Weights of a small transformer language model.
Architecture: LayerNorm before each block, learned positions, no biases in attention or MLP.
Each number is 128 + 24 x the weight over the matrix's rms, rounded and kept within 0 to 255. Layers, rows and columns count from 0. Numbers have three digits each.

# up: layer 14 MLP up, 1536x384, rms 0.0495, rows 886-945, columns 96-143
# down: layer 14 MLP down (transposed), 1536x384, rms 0.0468, rows 886-945, columns 96-143
up886:100148121101120113162141142139130155120118151163149128156112119199144131121095102106122141137150126142154146126083118120115139141137130105124135
down886:162124131118159138117172153142122096145152127178152132133124112117129130112150126164191158114106144155161143128178137108131134128114095150095145
up887:140111155146107156128180049146122148142108159161118161125106103087110119085100113139111133121181108105160171150106143129132110138118150119162134
down887:095157137110151146100113143125098131153149110126144134151105127158114151158122142148151171157146123110141126149103158142133126166102141145103143
up888:106159124156120085123110098198124135076131107123152113148084117142104124150116066132141104125141080136139154148158152101116115118096126132163142
down888:154122143125130150127152123130112117177152139094119133106134141152140147135144162136142139127164118145119125133131110077120148153180154147115139
up889:149143081097086128099135166146139176121135130171120137178099081143147132151124139090156117154189117152163118114124119135136103151124135095143136
down889:120130162137138143139114102174138125129132131132133132159136171116120128153114115136164128147138141112154136156107139136160108127139114117130142
up890:101148121107147147123132131115122134127144132112105128161145138115134116134165119123105161138181158107120141135111057122130108123170112118126172
down890:147152159143125114128121143122157146151102148098120134137135139133121142138160121121143107138140129159131144141108125108108129135138123108149141
up891:134178150148131109201117110157156126128185166158121165128102117180119124156096126100142110116101138107142120117143115078155088103117120165162128
down891:162110154102112112135127158195096166131137161139124160114122117117121163116139133102157137141156141188106162109114080137125098105151179133138091
up892:137168136097118164115155119146172144108126095059119172114118160125120112123115140139072119109140123101109162186105107142147172125151175118106118
down892:142135136107107163167152143132125184169145132161159141127128122153140146142148172101140129166172141134146179128126146154148098147138161159184152
up893:137120187089102155132159123117141120125147052154181149153117168116124157099093099108166138145133106170125111131116150117133107139110128125152139
down893:132154119111141146142121115161136166108161108102106126175128154131120098146138133083167133149136146105153135118121132128095149108148151095112099
up894:130067104120126130139107132100109131154153109127129098119096100127127147115143122143154136146147151127111122101138134100130141110115159119128111
down894:181159135095168138128121117151132124184158128132118171154122132126147153142170133127143123129129101165143154149158151093104172121157118133102158
up895:122096140148100115096124158131128145123114117130135077155124128114107173143117116163152129159109167137137125086119116154143154115121104118131120
down895:169104123122145162120105103141154163109136149104128150128123127106090123159155122100128134102133089121171124129141125141146167136150142147143117
up896:104154115088116156146083128131117129094094116132121104120098142127109168130118148198137148157102116118118144081094157094130114133136127122132089
down896:156094113085121126174101143155123167116133137118140162145144135116154164114152124120111124092167104151142154140119120090131155119127124148132148
up897:113116129132133132122127177140136130151125127113160125127174147078100155097117128118132123165122105109135114118116094116152125150159116160096132
down897:150106132098145167151116158145103132130154114116127139157100146167107113143141159079142160108116143152143125145121140122125121127117127194114144
up898:148149145091112136111109127167097165141136138154114140163111142134121156133150137113109129198123116128112131139111113074081141129159150135153150
down898:140135124116125103181128134079099115144103178160125099122151113155128158131112142121111145109146153111113126112148153142122142105122132137124096
up899:113173125172098106123175124132156141140076181113116160129104117094144138138118175141138097089127113103134078122086162106123147127151097072113135
down899:172119123150166127147119134137135161116155130161123141158131161174151122121170188124143138128159144137109139113139145082155099156150166176074099
up900:145071110149125165156160113162136111105126125165142102149139138119157107145109073106128162167137128139132096140124145128127099131128114124092136
down900:107134091148124174124085144141110161117137103148139105166101139161092122107179161121169122119114135131129111144130080160147127122156125118150123
up901:120141164145137138137139142123139121125109119137115110153115172106156142103087110157095156134111129149128134142127165156081109189135125124089152
down901:149176142137106134145118151136118134120141137147137168106136157111113153183178166143075145132120147107143155112176118129199136129148149165133130
up902:110123095114153119148146130162117113089071108123137122141111082095099160156093140068127093117144109107124112130149116171116114128135094107124147
down902:116170160099164130159134162163129120166177171136134121130136087117167146131124144110177151105132123167143120152059155122152166129168141077158126
up903:151178187101115157127103118107125140193162118113118128130141129139147138106145111139116103164101162149167115115199100152146138127155098116119161
down903:144132145144160125099103111166066097108127167164161165137097140105141089115142109110129117126152124097117153128129169129128106127125136190126122
up904:140096129118168114134142140130112123111091146124109148137139138109165118125064155130125109111091133149120154135136152108136101159132096105151173
down904:142178119118120132159140172123133142147139130119142145137167164134123116123150133142140133096166134161146121120155136145155115119134131128121136
up905:100114116154153109112149116166129111102124112127089101156100106107127105091157151136093141127166095161121130145194113170111114106108138112110096
down905:121141125128156140159116107145177131152163123111140124148103103152155121144122149148136128130158149118120073131114115143068137138136132159151106
up906:144161113132112086143147118100101141150166092095133185127134111129111125137113148122091073095100118109103145090140130127123116084159149116157111
down906:186141153064157155121092146131126135174130149138146205121111131186139124140122125090127140158158179137102129150146113109176109098147187125149106
up907:101075122170091136114123114069101154146160164135127155157098120112074110138126112136129135166119131093070092121103140132114143145099130136132191
down907:147163134152109153100137161126135108130101156153143165145119118117117111127132168140088122105114131088120143127144114141137163147129128162142155
up908:134139109163140152130165141115130153132115138173115143119104125086139162141126132123144165112169142123143133113156139136114125125076118134116137
down908:117123145125123148128119111180146108127088151131147106135132154134102114110123146159142106131088099132078106111117139114124128143117146191108106
up909:135068128176167124125077099133124151110150166129127121100165139110099143118115129132127108084136064134093127128129146156170142107113108125094147
down909:135131158138154167138149129137137147116102081153139150161125115160160132114124152139125142111155142127152134142169148155110120134123132156103149
up910:161131111134147142141153122073155115106083126082138159101112127159108130071139136127127134110142093134148089114111129116149129139108142118148094
down910:146116133125173162163096154149105153103095140133144117115156107137138122144150139085147100111100084104165121115165181128131142098146160166100176
up911:106098123146079126099143124126120108121122110123165132143105121112121134078105149087136143105142115102137152127103125136115109095128111165151119
down911:182148116119113110173137132167094158129155148119154141157188180118122128134141134118109125145096150167124131106100179126166137188135149164149143
up912:146152117132132116107106107121164102098165120124101157121138109143071141114121140161106101090154122109118126091160122099123135155124149098143159
down912:137103171134177150166135133184123160152179143156163152152152131122138126133168149136164146132149140129129072101135111157152132158144151133090147
up913:142156154138130163126158175111142134134134120154100119160125092124146173146129144136122119149157109082095137096104172108141101137153155118118150
down913:151150160159096099098175145147137162164147133142151158126139166099131088118088088137100143101111160110125147107142138097109135122151161110145143
up914:146173163138116127127102102144110162132121090138138112129124156123128152119098159086122140102135136126127121149109146116134116149131148131130127
down914:095149150136135132181108136158193125150110113126150136155120110120132160082107129156121116144169154129131125084163086106117121120095103177121143
up915:107096112156108140125130137051124137101140123100140143108167098127138163133105137120096131164127142134175178110141130102154101137168134148112119
down915:172150089133146147163134165144106158091097182127121131117124107124101121119136157126145108115152108107155119131153137133160134102168123090137124
up916:152129106107166080101120092120119131164122091157166069155092121144123133067114087140121135147181125189131126102138135082140099142063142141165117
down916:139159137127126121146142126124127110117122171124145150143107141143107150162116150142174114088105114173096121120148137128109117144091175138127120
up917:151163142152119140095164152110102155095141114153130152102115112128112136113070163164108114135091129138088146119141101134118178125122145137113113
down917:193107120129180142115145164100125125117131141124122129145103093123122088138150127082121128100150123105144141116156134104123121134149129244118147
up918:121117128109130147132117134133108106145107167122143113124124111115130121074157155105118194098109122127118101112151116092137086136105164173162108
down918:129137111129082157170127102144147132135149129154116114141102137104113130148145126133119161123128116117123146172109150109180148122137126189107129
up919:116077106154149140091112119133117124126150108148119147174115070157131097068083118122123133120145132143117122115143141094097116130144138128138152
down919:140139130133148162156168155172116159145105116165137149130109089131112131159139133120129159139126114142135130164125174137157143139138166146142131
up920:154137136142116113102141174141116144099137133143110146125097127111121170115135128101160108154164123135120106139133136142110123151148171114158144
down920:152135123170118107115110122162133154164105161120155150148109108146116128112195127125134140185120139095162177133112171121168139129168109101118120
up921:131148127124163089071117157135149151153129121160126169123166096115132164141123151148155144107135144115137116139104089127121130162142100144129106
down921:180164183106135123113093149132155158133123125111122169138164138167151136103113142119122119109145058128109132119133141103135152174102124164149124
up922:125134135119113112111153126097155141100141141135126119128104143079144153101124108133171139148131134130176143129169109090099135114141124088127166
down922:139114102141153127167101107108131144147170097086161167106083132163160168129157168125127099128158149111144141108132156141121119111133118079139108
up923:146111158167152155089135130117104134105167117113130109131121108101117120146143137111164189137136113135127146123142106145167145137147147111130128
down923:137142100099123151112138129122141137154128103140131134142115146120110155127117138137172097171142152143114171120139147145130119097126134179117185
up924:138115153125109112105121154125122157130122126148138075111128162121114171183141113145117106107128147127104182133143161105127103140158176150119110
down924:144076086204155130063134082137182174157146159112120139134128142147114129149151142144133144128127126175144115076157160083161101138149120138139120
up925:072133140116123145131079114115088132152105195134124111166172133137149097190145120111148145147109105187111144135141122159105151133141133132124158
down925:133123148122139164096120125140095123109127135167165110139164111138153117114122131118138102157160144157156169115123136143097090181102129218158137
up926:130146091129119148123136133110097100121097185131146112169130114143114124126102124104106123094136154071149126103138090088158152116095125107103105
down926:157152139136170132126129174143132146150128120145136116112139131127143122077149142109174115156137130153134150131138133130130128148106147136113162
up927:103109107103180129108154134138153114150146161126147147149151123099124139141125131113099190139116104145150134139167128135140156115144126124133137
down927:136136116126098161128120153148160127142165127117090130183117126138101140173125142127134148145155129135176127120095119142110099116145152146163096
up928:126116105138118107108138113169117110108083094154173094164170125159117125135090133129082117131112114129084101172132103112127123099128141123126117
down928:145153172145159118162108127152158148109138123150125122138117123147119133105118130115129145134115152127138156105110150114126138139138115125147128
up929:116116122140191137135122095151164132141129099131146110077141133097136126111096136132155148121129077170161099142136101126128142136148134134122153
down929:107141114126166167101079184169101165145123141175167148149144158157123143143152110129139128160183145128127122162126123107114111127109122133129054
up930:145141147122146115191137165131145124194146163109086164129174185120112160109162158141130108112113155127190127128159129161146176131110127130142175
down930:147125137112147129143122159166096120154129130073135143148099107126104098116146131091133113105104101152147113155107123127125114149106150126112139
up931:144152115048097095073122117128113151138087128114138142135116113124115149153152123088126117128142107152121082123127094108093141120135144123121129
down931:108136147146121116100089157142111133117127133124177129178155132117142110098153114157100097122149186129118140141136137169162167152088125127152105
up932:099113116128093184150142122157132122142150116130152141160118148114180094142107111136135094139099069111131122093129106131172074110131165095127140
down932:162161140142082184148153115141126160113150148112128134152133150127128137122140144106161131105138140080140124142175152131156081115138095137130111
up933:120102124112124114165091144093079146157110125131173076086175147140142142117111114145141119139163096101132091151129119149126108115158128104152146
down933:149139151140124148154140190118126087121170117144169142163145142109149099120112130118154112141108110133113102130108136132132156112165127081131118
up934:093145102134134144094119130148121131145147131102146118098114140123115165117126133174173186123166121144127121118113183126127111128100125119091117
down934:132132131107131151120134127140095122178102137116093114150117146132098082173160156129126130146118138132122123145135101147121128110148127187132132
up935:087146104118139120130157150142129157114130110189153100104146178130135147122157175069115149150143158138127111134149143110113130135131147126126122
down935:151125161112126149145147146136151142138122108170118153107149155131122106140162171113131165122175166155137133119145119137120157134138162121143105
up936:119116116154125136133121114134165094132088166110157112094157138140156133107156097147143135119110140163121126144124104157110113144129153078131114
down936:148110126134141126103134106138140148118119142133189127130133146137145100143098111143124084126155146133160157107123122095129142117124132113129161
up937:111117145166135144081133128110114090076101141079123107136111147107150128137073139111147137154107143112132127124154130082103090096145128143106139
down937:186131086105152120126115164135131146157106156139153163142099129132145112151141174123125090114142143128163144127107137102173123111145088189152097
up938:123134125145149125157109161124159108114144099174127141128148156135133110143185160123112163120131123118152135082134109137105165180105115107098128
down938:119127117131102152146137109120142102154108162137160119112101092152151126123134124122136093128148137144106134140128140143137092131080144105162141
up939:105124136169140117151140090135107121157121151084143209114142149146145151155115098160128131175139122135128157120135140084085083128120093156133080
down939:092101162060122126176118129111122135114116133084189138144136179129143096107180147148192102134147109134138084150144152132141110121149090224175141
up940:159154130141104133121145106088182155099096149129113149107128143145112129165141098118099155132167075174117163126139132117144135119147127129116150
down940:192202120130163128171158136130063152126160159110120166147125175170112132144170162149125178149127164112158156150115180132147127163142116092072096
up941:116151127133134135114121126164173114137144119121161125114157138150121145142123115098143130127109153111131062096124065096097131126094153127130112
down941:179119145124110138140144127130116144170113149170157151170124120113140178146182131135134150114175123118137119127139145151123151168140126166126155
up942:092122114096124104128143130101130121133115147139129131119112104166155115090077147087070132144125143103133128133142149115105101126116142113123118
down942:131156149119122135130128124180067155156124125116143154120087125132098111127097125088147128104128115155135143137145136104127126135144106209138152
up943:177109108125121153119108154064110116173122129139158099073118125141105100126111139139122052131127108118152133144110168106150118116145068120137129
down943:081136153167151171139112125153137176150096155200165131144126123122139126166150100142130148131121171136154144113188115147128104130150153168141124
up944:091146102097114137144113126165159114068059150098086144086130167141118150146100111155090140128136119149151118146132130169135106170104099083108140
down944:089152115127154123101166127135128116111090142090151161127138139103122120107121149070110097135119120091133141152137135147128127162086117111127159
up945:142115159113152129125100094155131140145127128163151153111087121132067149098127096166153095139118091121135150095096125075115124117126123133125128
down945:140161129114141123149150127135148134139126143164156150161135151137129144146160146106127117154151195131139141100169104170132152154101099172111136